Weights of a small transformer language model: LayerNorm before each block, capped logits.
Each number is 128 + 24 x the weight over its row's rms, rounded and kept within 0 to 255. Layers, rows and columns count from 0. Numbers have three digits each. The size before them is the row's rms in percent of the matrix's.

# layer 2 attention key, 256x256, rms 0.141, rows 130-191, columns 192-255
076:144139145149134194105111164107113130121129102137124109147089174097141132116092129152142106131136160114131120097105092111115150138096121093142124135110134076148130068113157105153151173103131096
080:148133163158134129126187106114169145185098113134140090107159142137097100136149086152159099126122104145128147131116109134159125079126076142121116120146174122083096134125110130128114121140122096
090:167107123098145117120121129090118144125130102140180124124168123128106121129110112141139140144085122141118106161183091119136116118131135193143133140135197091124112166100175143149101140113124092
081:144149110089153131094128122098151132135160095100097127100141102133094143096099122120137149145114123116167143091118124148134136089136143127110161165144168112108132128131121105100128125085130139
106:135106093149111166153116086111128155123102147124118091095123067126081129134135113128135158114139128120119106155148145145116143082152171159096172148116119070106146124113116154140114130061124145
096:123147148160115140126123102143177154123155122121096082143136126103105113127121138187138117125129154109118142139148113098116116131138106153114141131068136101122136124095144124152138173071102141
101:104134125132150097081160141171071113146151149131146099145104177143130132098110176153119107116096148119139152117060101136122158157123118084141109088122144166139127125138108105116152134154129116
091:128143165132095156141114090098143146111121121154081115140156092124099115113176111145143136113129112152165126099174135160085147065112121156144174126127136140140117128124163156175151135129091145
099:131105187154102141146072157111163131132139105122101145129098155079171157172140112108165141126106107075179111122131130135097085122137121154151178126116111124116133112114111102101138172115146153
102:120110104140140143114096137134155134143109129151066119151124126106108177137138103085166151110140149156140121106190095161141147133131190131124143107158132161083149088095133160117120147109145130
090:106120105081077134122152130130104133142111085133129135148148152114178129102114122127122131132134096125109128156138145148109141092106116137137147106120128123131143135135145122110151125106098165
088:132108152106142100112155101138119148132132104168155107117170114148109126095134189165106151153071110093140132151103139189122153175171119104147152150129126137126098137148119134143109128114120141
097:101102121135134134146171132113120103075105124131080138110119126152134154125116165118113137110139108185127095102105112142108172109095124144132137107139161135166119111105111136133124114112143135
092:129102142145134065135124092119181103095161128136093123129097124146136136121190116086152142120129148130120126153150116138127135134112140103135101077119113097143119136136124204134109144131119150
097:128138124119106090139200119139175165086128153154104093121102171135153114147103133121154148117091129138122131118141122134106102126133140125098142126147115071148108126088070109151115162122120126
104:124169106109110125127155138127144133101082125156122092107115135133110138125162102164114112135128131096129098144132165094115142087161150120122128125118138146106092144111113172103120091074114103
091:128125101142075136177111134124138126072131080082111173108141134098108111132113143103149143149081124142133143135078142151116108157163122109132092110106118096119099141101100140120112123160094164
099:075130146148102205139144170140127140114139135088099065115158174120109080110118142134092164127161107132112157101130096128141182114155129096133098105098141125127114125121122136150099117109121115
091:121112083058125140178139127156111120162150133142099126129134133125151119138102078181145112104126144126136099108114123154098108140136169122167160118110174141107122138126162137119159141094126119
094:117138171143104138116124154151149128131088124158113122167094126129078077171113134126117131149133130080139156087148105142169097120155120156136140141113110129149135093114133087135112160118109123
100:093097153147124120082108152162106119124129127115132079116137118146102107124165152121099128108126124107120118092147130102123138135140077102150091116156125110088130130127184062180092150155134132
098:153125088114163083103115117112147102100143127118098146161156110099154179156109153083133100126159132121123130160122147121084122141092103104118127143137086108144160147113121144151094129141147159
091:172128150125140104171126162135151123198123178107116154164119106129143122148146134095123120099114127134061129079147140111098138129120101177112160149170163128168121148132065109161124138133147149
104:112136192150112154140150133131107197128112143131101085134140080099127129092128170153070121127124118127109174130149126140122149139107148133094160135129108099124126100163142149108139111139115102
096:117152120137107128126119109120143102119132167128139109127131170135162105131147117088101139122124168119104162137089110116100094091098124140097099130075146115132132117113136133103110113086098124
095:105131112112124146136155141087115127165112142063138126144100103131134119097129133132133145145135151122119135123082136097119135095142110088205140076164146197127121162155101165075165118121122123
095:157104095099132109107139153121164132167131145127142120131138160171122158156124143129118161166068143131129133169128103112133169125130111092136143148126131079149119101167161146136107156083135142
096:071110094123158105129145119114128090148127112123132132121132143143149141133082178092129135129143114131166102118140123147112132097143106103153106137147115141142147150139085138129147156118115097
095:134099101135133126121093136096119118136122111143103134106111065136127150143138119144169126122145119162107106151123087133151130131127152196151127099142143133073099135107122144114086104142111155
091:104109115114131154081176124106138123105099166105128115170084095183156116129127127126161131106119153066098109154110150137111127103080093142150148159112153151118134140132130118150141086123102087
091:083164139155120154159166106112136118117152125121142103146110129102119138110087156080129108132104095117107085115132082131148125121096119123160126144140133112108120116138122113121135159114142113
091:155077141137111162141125119115104132140132142106136094137157134145134134117119106190126160130164149086101109169152149130091104156140127154139089152113126116110097103145137146113120122155140136
092:097146130118134192116126134136155094135153093156124141126135103117122149083099085129177102145119115060147126090066135049138118141162120161125106125133112136107105166131139116143107116103128118
093:140134100152137154136173130136130145122126104068094143104103107138098120094110094124133152133138145135105118148110082106138152151144120156106107132163136184123133109125151178140115128151132130
095:103107124100130104080123120132122146139125150112139139167095121125103108111146117153213154123144165154137093115105139118094119108144140105123111142123119130115069137124138111123124137126151122
090:103068092142107094094103135157099126141110154150138158135083131088136106159134132130151173137120126118068137103127140134076131117130125139136131139116140147096156122148123192122168137112137147
100:114184146140121127107155104142147149125113098149118133147129152111153116109122173124128133096164102106100119132113141097093107162173140132130116142155116169198119113132126094144104176134091133
094:153110121094118120103124129153130136104126113172096141131132158126130124140123153144140121119135143202112126154139109122134123149117123145101120119148114113168112099129118140098155126127107108
089:096108165145122088131133090132136139098122107184132103142100135111119099113159116109130117118086120151093146159134133141134151104158132133191109088102131090142128089149136127110135063133137065
093:157090138174101130121096124105171098094096102131155181136119135106102126078154101142157114144123114157139119109101152152077119145105125171117130113099155130108135138132143139130142109126166134
096:146134125103142107135136118128094117116114103099166165112094119127137181155151109124155129165150103108185157133131157131178111156122115153101117118149132139096143115113188122149085158168136111
095:081142096100123154098119158125119138155136142151148131147128106126080078114118158152129111159080133119132124124110122084098174111102132097167122136113114113111148114128099116126139097115154155
086:104133122136136147077091147144125123108095152125148110110074128078124117152180150148110194130094128155108143144143096086182128143128149130142137120135119125135112163104204116129154162139133099
091:144131117113131149096136108171141147126121154122123156071136082158133113163080109141085120133142096118139145097111148132069148144142117120172160123128126124107120136134094176116151127169167133
091:127138176131122131138146192155124138109108165133129112078083114148115115101127134135183162129123156141151145160128110116098205131137133090147137154084134086150135134140147119141089130110124115
090:171145150114107102164112151136081126131134154098178146146096146138148134075133149137143101091155139153119149148102128117135105121137106118135125145154148171135110155121096127110101131138146129
100:145187152140174150133125147160146148128110139120088130141133140074116139127122135106128080112090150132140137139118142119172119194141121105094099127122110154104111150134091099081117141144107120
091:169110113133128138148140136145088145164108151104130114152120085181139111107133122151110124151129115124102135139133114173127102132105142145105136128105129103110121120136139095105160153120135164
090:135141103096095131100125106137145133140128118035170130111132085153088134105082104139108171116143093128153138119139127141133137097160162142125139127134092181152119115165105146128147089089156177
092:092081127133132142126131167119118139156139148089130122067132122166068116160054109120130118178140167116131147137132083107130101122137152102139141110112172142147116126121145099137109109128137133
091:102143117159133120144160152137083127129101135177116138133118106090075119102168157135118138127097138164148150102108116145142147116133103113130171147131132113097131141097152122113108139112146174
105:137153137161150151134161175137167122126107092082141122125107142105126131126135128153134140107125149159106118108067157136139136174132142113100159113124175125121158113126131150136118144156139136
097:135084087095100100107168119116140128137128149103163128190178130155105163108079129132139128108125150139116104124124130160148111122124137147193126143125123180147132131118103121127114127168150141
084:111115146153087125141147142135121098138093167140113153165090068084095116131171151185106121117123136151131141115150161109139130104157160126105112118159130098135139147127155123123107143123121115
094:126154127112148151114096086126136144115104146149143128148106183107128174144098125120177129155133125145092104135190115182152128102119082089087144122121144119107155060170124102139119096106129120
097:168135140132151109087131143152098065156151119094112146103068116116124130097119106101134115147136129115116140121133150102138144123117125111102114105119166181119073114136114089101126115133143155
102:130112098172123180141097133109118135095139136098101121089102124138127139101158101132122144132091110109120113102126126086153128121131075123125106162111164126160136091121146154126126125100139127
093:127113117143112159129084147133150125161143137145135096106118126169118145071132098110119069148137101113124135117111128107097134187149169143129123089132122088118159114196133142096144144151152110
094:065112147074140116164136174134156121106128133150119085112148102123149126159136149142094125118134118130103123137135157153120167108112114133104135127085135114123109135135149132143129115138164101
096:121116108127169161166132107134115109097115097144141111126088145143152133117141140111121157124110101107113120098110139130110134164096145111114145151143126104130178100140130095119133122129126132
092:096114087125116115170126097148116127116108137147113100122144128131094093149122114159133109165133137115110117113135114132129137170146138098143120122133100126160127124125108086086127139120160136
086:120141090125170128120089095120153201122119121106139120166127062103116176144095156100117106134144147156073143116108113095137145141120101104074108139150133124148146144136106084135129142087133109
# layer 2 attention query, 256x256, rms 0.138, rows 131-191, columns 192-255
089:109127103144134107132104160148100125140112107138100101121111113120144082127195126121116112100132128150147135091167165131151118140147119080149104144132133154125130126138145143115126119121110138
088:131138129084129098130152099094102130113094097070160168141149147126091161145117110132102148174133128134113106108145118098163115155152136108152139149113166159102151126139159144121123112133138080
092:120148129151124139085136133138114111131120157105144106154147153094098150117090143159154091145147161136170068097127135122134109139136104149146172152172120123069097141186134124102149126120170147
085:078140126134124122106107127155150129139069135164097122153124127155100128133142165173137136126152143110140152148093089138130108176151093104148114123122108135114148144145123115108177085155135143
094:131129159184141114129125163124097137123117132138121126118127116106161142114094126107131125127153131144133115104094126151123124148118152148118145096118115126095110075067159155157120123132141089
090:094100126081106122154109092098151137168137131113108122137117139116115120108169122102128106151111115138136105111080125101147126150137098136109106108169163166145109144135106089127073138132112143
100:119116131102112159142097155132118132148104096118146132105090152138115130124126159138107129140100163088128118126127126117132101085159120093136103153133145166132118110116124120119127094140090172
100:137107111131133132130141096136110089178146120104131097124137123100145180087129133120122105160063110112109068096137173103115126153132130085110138143157075140136112122145100123122159156158111084
093:131118111141133157147160087112157148137157115128130107105146119106170141134117119127077135166142139136116105101134152141129160075123136152114161111084154122166100120097092127138115149130136179
096:140155125092173139154123141139139114128097106133178119092146117130101170161148107141104129101139108120155112150111153097126139193163113108131161130120131109174145136124114128130140090138150133
100:107107129170148097147160085105125132104127116104148133125138122043104080117098075143118166105128095133097144123141092147128139152131105141110111133150112070079110131108108101079151116138113131
093:121155114125128114143164150116132093122119130145152119119131134122124146179136112176113164159128071176116150145172165157105155141112119114097125118166100165123113110089165150159116105126112112
094:166123126084197134112153119134123137082146157142136142096150088150153141120120089105131142130169124122135118131146160129124154108162144130161146137135115134126109156142084121152142173106113092
092:157107135139123125151117162116099154159108167161138108118091127130163110145142092128134114138133120117116134162114134080157127071122127154153129145108123112083120159151180165138080145104107115
102:155138132188139110123141140152102145105132085127145078099125116150157138132131126139119110106128085160141172095162129095095111117100118116143160131109110087130151122121111128149144119178143138
098:113116109127108120121108129096130090101106159149132092140112145140150122137139104081176147126109125151096143128122161131105124123115131089124126178120159071131121121141127167108120114109140112
102:145135103159112119119163111080123104109099140127110152142127129129110121147136112192113140128090124123150114099144138178149176117142117088155117128153105142077124152153145128077098119113137206
097:149097122092123161135101107112129116150122142100125130156132108189197130091177147106144122127139156112118136093125104127081130157130136126114081157153131105154102149140131145155123172112142117
101:129129101117182131141095125138108161133122133104145109141162117115115177141150174110122110125141119153126141129129107134148128098146134116092161122120104137125148133100147139147071131112100129
095:154148102102164119154161111113134131150147127088078129119096090151122152100134133147089084146149169121144120152169134100080131123142076100097135119150148121107104157138129162115123115152138129
098:141125121110120124150119148138081166141122127115158162145093143125183148105119123072113122114152129120160143076136125114135109127109116142125093179155108117117120093126157131121089135100049109
093:162135098093205096087102106114108181119143093140119095135112133142123123118145113129114101140177135144145118151147088153136062118127114086181106089134176095170115093109133112116148137122162118
102:110126103127155122100132125176107115148085086125161110115152130110168102126142137197147107130159163131161128121125091139111152128142102138143142141107089133115119149074147120106139101155145150
093:107118130117113112099132135112105121119171150138125123128111166125143136122151133104123163063109097152132119131105141142134155156111094107157153126169114144120145165176145145116088140076118137
095:115160139158126132130135121131126149067131164133087132139137122135122138131102086120136137101120113110121087090120136124131097111135142121166151149154121125158120131077105126105121117132146126
096:123118109168140152088093103112146103145148107146101147149132154130167142098108117169082141070130135122137117123148122125130114180123088143113132134106125144152107104121103119142118118093131153
094:198086100088155130127106157132103165112146119138122157120106110137180154102090117108112137175135164091163132127122120113064108139086140143134147154130165104134177145147115107094130130125097127
099:107124112097149111113130091098104096145139121132146177126145161111196146166170114122156134126128114143119063099113143077164119114090120164128151104132116118137106148136107153155106130156111113
088:118108083108112135146116104095108134136144146141141110172120158101155180134139092146159110134185078126123134137113169127059113155110100155134154113136168129160092108123158146123094119098115113
092:147139112154149145121092169103105125139151098119117161109058129086123158090119154130128119170138138131070172101109168140144149157175123166125197136131132129094147122139141080152127116115138156
090:072153133170133159141113157128125142144081188122127102134141157120144129124092145123140147116133133123124085130151114120124150134151125123155080142128120140117122115127111096153096173133143172
096:127142124164128117102115097119125145108093143136105132148164104121151107160114143145102109106158115136144150112137153132132183112120150126170126142105099113128187140119190148122144112160104138
096:124122106165136110145096131109134129117147135139094135119182122126138127059105123139122119147098059142140140128137157115115155145088144138132103144127147185140135092113165127187067166119175120
088:139147154118111149144128122116141121106095141131130161123162094130117123139169140076144138145133116149117126143180142108119093150132139120179073128134176181183140130132131059126155141130116115
088:121108153126117136149087135137116128169140142112124101101099145091119098116159164123117113079102127137105156083120115067102123112126125129124134152133114183128099117093097098143104144100133158
100:116117102166121140173109178108142146193133091114156171141115116155111090116104146131144124077131126145139124138120158108149116148111106134111119159107178114129134150115153176166085109116088168
093:111119102111120091148116143116151139157124149160120119103153122139130097157151143117172126095136163151094136081163123122102157141146120147122199128146134098181147136121105134117120129120156116
092:146175135137132119100164103132113127148149114147139118132114100093124134125125100119139143152169126109130133095127096117089135101105133114093094130114120170174106152129077123084142099156140132
087:114129134107133094127151121118103125104095111135091139123131109125099115137150144095116140126102091167109135124180143118128139152097135139142119119142124151115124134077145133179128145141084157
097:152125094058110104112095155136126110148131146125097155134150166188122177128068125142155130149106145153120125151126131123139121113142158151109124097127105087151136108121109110146121121129161172
095:146085128182132138130105155154148117142062112127173121135108103124100152121120148102096089123161174114105130113156160165147128130151134144140149120125146118113167150109160141116137110109167110
086:106172114129133122152136121112118135138171108088118137133127141153082144097097121066145093134127126136143127165202150182129106133145155098146100084138115129065132199136091134121107128082118133
096:162084196079116126118105125129126131096081097128134140141177099103109090141145169124151140202159133131096126148145111161156112112123131123137163133147119137140097147112130117113120104113126129
091:137179120141118150183117123165187101114104154148116153137154114108136121128125126149169133142131137149133152139131135103101130092132122117126186131113093138121114126145163100094108105106137161
094:107135104126122099140102148144131161108116071084122131158129118110121119136146139148156136110152113114148146150132112126085150071139119153173104106124168150125155130115130158131138124155164121
095:147132113145134173119120120120128124119145066120094173137128118143105129105086152146095140133130107110139126138135143148118117128150116120135075117088129126111131198109120137095131101160113149
093:082127109090138123132166111121105105140185120109120063102152162140157145129106159119122110117124113148096118161098150117102133146171065113173139101165139095145103119147115153119110142097134139
096:133090134098064110099105152132112142155112136141121125149166127157123129105125126141159165143100102130111105150119120109127088166127143143127109164126185135131137171136161090126130148170139129
092:148130158108113131149140104060094125114120113168120153143114159123173160124160140135168171124061118114145137126094118103151083124168135099134113129119095132146100114161138130130088129139122129
098:119126108089133119110140122084157140070121040119106126154115123121143143122143118137105111141131154131111149129107121137131204123141154115133141129179105098114113121128108132088128123144127113
097:096141145141164070126104147107151122086118159132141126168177133126108058093123126152120131096155127161162121150138098173106098119116113126081151096094121090110124118143158144135118123126109157
092:124115154104141127148141182122167170126123120100137150118087128116137090129123122114119125117142164172145115182155149071148158134160085151119135159171141145151133119116081151133154086140110155
087:105150053076130084140138126152113139127096141111116087116137128122144160145125145151146086133110175206156077143117123117116103093182131105160122146120144144123091139138097126175133120137152122
099:082101136105130104162132102102145115097164124124132169094091153147150100139160127109131096115147116141117109139148147142128176172130084116108159102108114141153139123117135125144117180174148150
095:142130145137165151126167098074104133111120128139123138127137132080142114136122129126168061126159123112141136156141152129093117171110154123136141125114139147160115101096142128155147148141119128
101:138122152163116123120130142140142122175137147131133134153139114117140117105133057086124105119149104123145114104139138126129142126130170152126120120099095177105123116132128138154059083143110111
095:169158132085137142145144122157104145105080117109144145146120142100176130117121169174128141130126160134120099147108169179136121143133121144149169147110144120147171122077122123141141156135100086
101:121140124094131109154115123131114125120127122120161104159174115133134141150130146160104173171074164124147149124162151165120107122132160152148088102126080074131120109178132125112115112150146166
093:139138154159132071088137117107170098142142081128148083164085142139143107107098103105125161132156119139128171143138170137131127148104099167134129121137102102150113076145122132133162112114097133
098:119129118124142149179136144181123108163112119042106122112108109113144137129113174108131112073200172138105125127109129154112170089150163117090118085118155149095135145095152099120118137089133149
089:102090129079125171137079177114120123115133081073152142115093164147113110115145169081084137112152153125138144140120125104163107146121106106180126121112112194147162141139148130119180133159100152
# layer 2 attention value, 256x256, rms 0.108, rows 128-173, columns 192-255
082:148140086169117112135165156149139137135155118182141112130151108141130118132174119112166154095148134124151163097135117151121107203100141132119100140098130115101081124168193126131122103112111173
095:138096087119151141135154096167106107135157127097113130128151111151140144158147115095109143159126129116083092091126145138102108166130121113100115123135154150105114139130106133102147121167126190
097:118137169090094140078143116108136123149107077128190134120100083137137131147118114119129113150094113058152124162128179165127133133128127154167082149118120143139147106132170143108128116096130133
088:091112130119143120103141115142108156160122126073176099115142151143095126108150125108130108137139148133103130091131108127159128161095084162115114151125127171122132118095124136138149158154120103
089:101088136105157138104139111120177187146135135137152153110164095132129125168117148116085167126118099140066149145127117144100183119126083163143132142172166132114133163120114134136115127121161133
094:173118147104158145123117067097132128103139112099099081120132117123103149133115143162068135154124139127130118171089129109104146149172143116122115150110102146149117140162126123086141099118158110
095:124091115096139112113151118128167091086115168123138123122116118107155141156122143114154160097132140169122096098126135180108099129138142146140076137157151115138113130120159100126186125168126123
083:136124137129144122153150124147095120146131188121141140145123079085137099140143159164116110090175162111146130121162136163136132124118126135139127079107138179125135089122159137116101097112156121
093:119120139147122142127137152107142112146152145091126162118125122171092141097125110124112135074153171156152101132131117073118182135124130156131112079125160140142134166131108141133064118154156104
099:103138138117125159138112093104133125091055107172140126136147138149130111104113165110128084139140104114154107119142129130097086119132103114107097106140137143130147118124135110108113177111146105
097:104148152151125187150132159145142128099108135126079134077113123136123088152094115107145108124119129123160150105140135102137163118158183133099126144149110152126153142159144140108115140138141122
085:122113141100152116117164157087136161109128134143134125123120121127135144146117093142137126157108140111169146133098145139107115099131110080146087149150094105122161085106152125107124149140136092
091:116163134168139143172132160100135156166106165150145124172112145086144155117133149171120134130125122101116115134104117136178133137117087170097136129135146103130115116134115173137114106100141093
094:161129148139123111099116131174148171078151128145125133147141122145090155116132161155098133157080129109121157104124127117137117101120117116097146174073135133121089141112155146173126144143106141
098:139144147140106149128150121163159118132094123072122123123127137093169105170173097144141095123112119137141186126086097099127122147123105118139134116068101141140119139133101158099138136100134134
083:114078110132106128135115164128119137129092104095133145140109179158136137110149132119111114123110138120150053127111078154148113128128178146123111117211139107149140100107100091127129118133160126
096:126122149117112107120164108114135147087150116091110143117153115131134146163115121146150127125110115156133117155107114191129126131179127130136140105139126133162148149129111140135105141143106104
092:118129089132164134105119071095194138163158103096157134123143098108105133125105148096130139155146153129116126155155115140136140116131153106148143112165107125124206110147098103131131136096105154
091:170139102082126109137121120185124135121136120123148124156141119186135101143121129109148130095140117117120104152133088151140112131141161136133116093159089153118107189137110103154097170135132118
095:161096136127124163119118168123150161161116173109124139138128117117107120173119167142126143129125173132138150133115183104133160129122172158139168127094048145144136151119167114153090114127127125
092:120139106126147098099140148124158120142101131118142130108167100140128113140166180125134134118128112115119186175129131138110159139106115117081123128133099146103145157148143126166133094140151139
093:149110096106128103127223128105121134106149135130100135129148166107129105127085105115093163151136117111133114106171120154138126104155127118130119116129173109135102141125116128128091200124130186
100:122092143055163117087157174133169129115135146132141093112149118146159119126087138126100114116135115154112080097117117102163126161072115157127109102161128112141151156125087149098138163136129135
098:133105107158074150090145124129145151117123126164111161115169091132118140092188113193106142119107165139139122117132153123106121118119117103156125121120113106125111129131074135119167111145173128
086:129166139106121103123157150071132143128112147118107125104146121107152163091113136119139107180136149135154137115141114123146120129125156090093094133136123166121115125123144150170119106112139144
090:096125136139099141151165111102161126113118142135139138120096129162095125133114111131114126146106136122135136083131131131175097117125155202164137141120122140116130113109148092153133109130120121
101:165154131138109145203130084128138142138130141148116122127129139142150124145123138146112167166125146144149121092119149155091119148109101092116137113135129113130109136130131124116109098145061109
086:138087117121180160146135093104134122133145095099118114120129122163149109124156104102091108152089132187125085097132127117104155118078158117199145146162142131122151118116132172133089121122152125
095:134125116056103095102173111099140163132119123113093129145162131128155119129066136110117175193152150096162150150139119136078113062118132122151155138107106111116156150129112143089115096125134122
088:091132174113126106136116115116132087106118114092135090091140125138102123162162123121120147153115101052124128133099119121110115137150125133125142129152096119165102096150138116093131119087132147
094:108177133113126116102145150141152164145135096127141157164082129139144098140150116141160125140157109110132082134172147121135122133137130127097136152131084161130149135177159105156152110144119187
091:136171125140153129100154110172139146118146146147145107147139112148123113111157114133159134130120116143136120112124161165126116163097093122148140137141103121105122105163103086063181123122125122
092:181108155143106136109145100141115108125070143117152168128137080145161096114109152139147124155119143094146089149133114124123147137136123127141147124123127153126109138141119125117130161132089130
097:177112122148152171124133135153105130141120096093115127167124153084120066117076109149138112123117159070159140131150105135155114127094148127115085124086110116150090120137153134120090160149140093
098:086143109139129137130113104140124117132144131159132142156120132164123112113105151128115161126127145113149173128136132117106120205142112072141082157150084139148095111147112154143120171108112127
092:108082156177129137142122125123156111149161121132131097145102100123097137130124176140130110127107131147124169134108100103130112170111121103134167130159095135127150128098115137178135124107130132
090:122111091164116105107156140152142155109119118121165165119111112140099120171113123101168124164126114149117100109098120130121135155092162120171146145164152110111134104102151181120108134141140103
101:085127087126114079129104088172149140159111149151100113137142072133112113119143124090141124113169093154159084136146150124093142149112137126123121128176147128107123149090109108132133138113094131
085:097075123129144136130121187116151133123154154136149118152126133142137129122127149144173112111125133157094119119100112147135129155096074152169161145120135091118118152136124136160086099096132130
092:108070131124111075131078074129120117127130139106134138133157122149183174104133108115133123126095114132086119121104123164086088133129113122146155153156121077117089098110133124094128123121133134
091:156137143126145130156144091130095122133135076150149098146124140168064112168130152126157141121165128110127142108147135139132108113184174120154153135129103119122151129145132082058107135158106108
095:100087136167114137128102093122141136162103105106137137130122126113133121130118116128120116096165136118120151154101101093147134127107169155134130113137127103112116164141147176115103116152112126
090:144111094106088147146132113118166099128106130131092089166134142149133117136166129127126154149113149137096135120113129149142148142118142103160117109134109121094100131144098147135163136137128131
096:080121130120122133114105099129132122141142129135124130157145094147136098118153106103116127134064166116111137116117148093120154154128119166080085126142137121106096129097143092139149097131124104
092:093170143142115142133117107127149088112144149135123122099129174175130119158162133121079122146087090111114092125115134101169150125157113121139133141139112122112169148112112169145136114130137135
095:079086121091157133109131144158106132143104165117076130163161106157145108124151194126125134127116142140114171135159085101056112142133162123130135127103148116165111135099097152156144159143149138
# layer 2 attention output (transposed), 256x256, rms 0.104, rows 128-172, columns 192-255
078:127140144081101178135152126128174115120124194074159106101139160140148089142127101157105124161131146123142085167109160117129155135117188136134118166103165142104158138130090125146117136130123108
089:161126127104107128146141133151129121101139177139116154153099124119144125078130086105133097163145128164130183138135133096135165129101137114090135140144141120162119117126154091171080146115112081
087:162110103154158142134115126104107126107144129133160141125108169111138094112114124127130158121151150083129143128067103125141101112131149140099135108116135172088115139139134120097121132079098124
083:132148115146135099129114114138153140155144153196070140108142126095147081160131148150118136093145131112144147119103142131075108108114148112126153120132115134091152140133114107120115162120125169
087:157168101090125125140171169150113112118124105153158125128133152152149148112138133118131142112122141155154118133104124089133116061133173112099125114163084140105128121157113134102156129144118100
091:072137147147142136135116153159110127164129142109124131113070162130116102166168103117160111120127138104128108107120113132108126131091118117146126119164136126150151106085166101164141126121168093
090:167125135140141100152196155117143146138163117119117131149155184111114173105172104134137136145119094138143133145149114125130097152117156158169106115104101143147145136111122163127105144125121124
082:140120121130091154124113121120105139106117118135166155124090152168112109119096097172119151121127163128130142137123136152090137121154151139126111166137137111140174160116079152129154082139122141
076:124117120131164109145139135158109115105104100133116104130165108114154096127155121148098122122113102094110118075189158153112147121098167117114139133119105094121066127091097169129167141103113214
088:117108103126167119156141129123137112117132136116140139100138111082118146144158152115149134104131154103148127140143114156123163103140081142132124163132156080171151095099127091149180120168114132
088:111149127123120119112159100114127129096143126137127138106099133129124118145140161098130125138160139109108138119148164181139107085115069133129114163180126130118142110132120145130125151160098112
079:102143097117093155133150109122168164143123118141115110175104181153131127166170117139099152138106115147095116105137142091183120121113156130143147124090143143111092128082109139097129176089142149
083:177098135116179177123133111155110140137103139151138147115159076174113113145142144110154126101142125112118118098108169155114114120153133127098151177133109136123153114139122119175142148135148092
093:097114122115140123097133145108115145156121121102118075114135120128160125152159136111155116112140210098114112131087101131138082144133124150127118135160122127159111082128137123157168161122106127
097:150156140123135135116099168123139121159124120109111128144129085105110172093130136134087143135152111130126103135117169113125151139137152133123104119112121141128131114102163107174097096107134106
079:094130150147110092152176064115133109100171187117122119120130097112114149178088089178139135135137164135118135096173147161122130136066124107113152119079134081112102127146164114101125127120130072
090:116108099095098090088108105159102109135160142152097130110121139162108184101129106122101156178114123145106132073134071109162118159114091124112135144134124113135121150159124135099093140109131181
085:136106113132156160132173140124144121104163169180126110126108088145120122107147157099123143136165133119096087128120124112146139095147142133135172100165119138088150163134131131184068137124127113
090:122123138091151115090144093103140150131121168133108121095139139125136146134124130114139175169122162136111131120136158121136128154163115080139138076114125137139105111188159135092146100106125151
091:106105156156116128143137129080132159120124128129106090097130160109119119112115110107141136099152144160093109126115112168099117135105129111142106129145180140147114103108116208124161150126103129
085:156146116083100154112096151154119110162120145096153126113106150118177141127176092130116087123156162165129119107122110085101136187152155156135139085148124135187112094132153078109138120129137100
090:061091122121139155159148115128159141108135124161128130150154133123139115127160112095103150148123091138117092116148103104141158126094110139134078136158160060127136164122051136108112100116141132
092:090133099149120144132129137204104138112089152130112151121115112102111124139123173130135130154152130188135162159122105125171130082145129107106108155101102112118138128132128149078132094147116146
094:145170125086141082154141144104126134150149123119090145169078167074113103131120142097115144135123142158101148127179157133131105120120138167105147093125122112104147155143125142157101099142110133
080:123082113073144132173122098116133087147120150125149109138183154155122132138147103142112118109114126131086100119126119160150104128105132171123129098126157118116118119115155207103146128130096109
089:163135104082195079100116155155138151155175106137102160165130154129120161111114111104104180113122076137115122122079134155108148137102129127115143142116148129118141148106155141056160162140145145
096:098112150111144116118140113101116126147120141138133166149148155164155132115160111110126099122200098109111099103142126073124112155142127155110126080145137113135132133146111136115108149174143092
087:141148107164085105140141136140084080102112160115106134112082130143121128149115137161121126114150112120135167146153092120106141074121136109141113143125153131111113126138077124104120110126133122
097:114120152124107143101121153139122135151119185172141154124108101163140088140149114089142077146130132106126079120089126141129143127102116141130100102115160153126142128129126109133100126082134119
082:098119127142157143134151135150126193142096112127099106132125141132126137066115120109130087147129107158099141125089136077131148127091107138170154147097143106095157153141149151145121117173110112
090:149083128127107135124125085141120127181109153103130116136142131146134134120130116145104174132123101159138163117172087154120158150145130098147123146158139140180105092117123120138111101128132107
083:194114127118072123161121132141122122138092091100149140170115136106107144141072111118121163128093106089177120200086153104175136137111141137132124160112105115098150124129175117147142136154131110
084:128143163114132089169128163114141142103128112136114154128144134167137097099120146056137162093178120143118185117106135166155141133099132119129139193134119081152115139143139125119094083119144133
091:096120113134125110127129165127125139174107129120100174145109092148090059135085149093115146135126148113110139133108095084097159136164124131141111123118135109153095126110120117133125142132113171
088:172114150073143097112103159140095138124108128091105142067104149140169123143150104108149146177129136128135127137148123106133151130142133130123128139155135088144107118091091111136144109119170140
087:124098130142111112162139086139096153115098125123132140144102123128113129145102119183131108118164157133113108166137125122078156137140139172137106129114108131176156128140185102133141114099158112
084:151144157112105124081126093109084161126168146121152155158105130102133127140105126145149106123114147118114137159108119162085110078116074134124110106144105099127123122144107127125121183112138124
090:118151154119146121109151078121092122125144126119115089141126132096128129149125167162117110133110083096122102102143134136100103126161152120134108094109157130125146100132113111180105127158149110
081:154125146128097113120146076136106134105138133133173126103114083151148126125127135119086153122127131131157151210162137133118117085133135093138079141135125117119127114089113142154175117155130137
087:161117143109159122146162123110126137143116120116122111140180169135081131185149153126135099154131153133162097156113122138131143051143088134150142106127141103180134122101128121155137112121134102
094:104104121131128113098103068095186131096109114113106116116126121141157112117167105152095136143122119115138133133144115142150121134127095139120188127091123137116148118132090118119129118137128140
084:069147142146152175193141121082107116121132086152129143131120134140167128145108113114129125148128115121150107106133153124123151109139143145128142126106134153110123138090127138134089140135127125
080:114103150130148101156142122151137125127102129126133102110125154147135149163069150127143123112127125138148099131150109162124101130127136169142157186106148112154112117127124106159121176093153126
082:172161167153117113129153144119085137160107135132087119094139124088181158122091130142132149109157122096156121124177151142133110121164147136174106104119178177136156074102112095133137166140110142
094:124113124104130117114126099105113162135148145132134141102197128078136166135152104138173122075156047122075124119137105122113135114111139104126141101146105169106150112127111095106139156111105139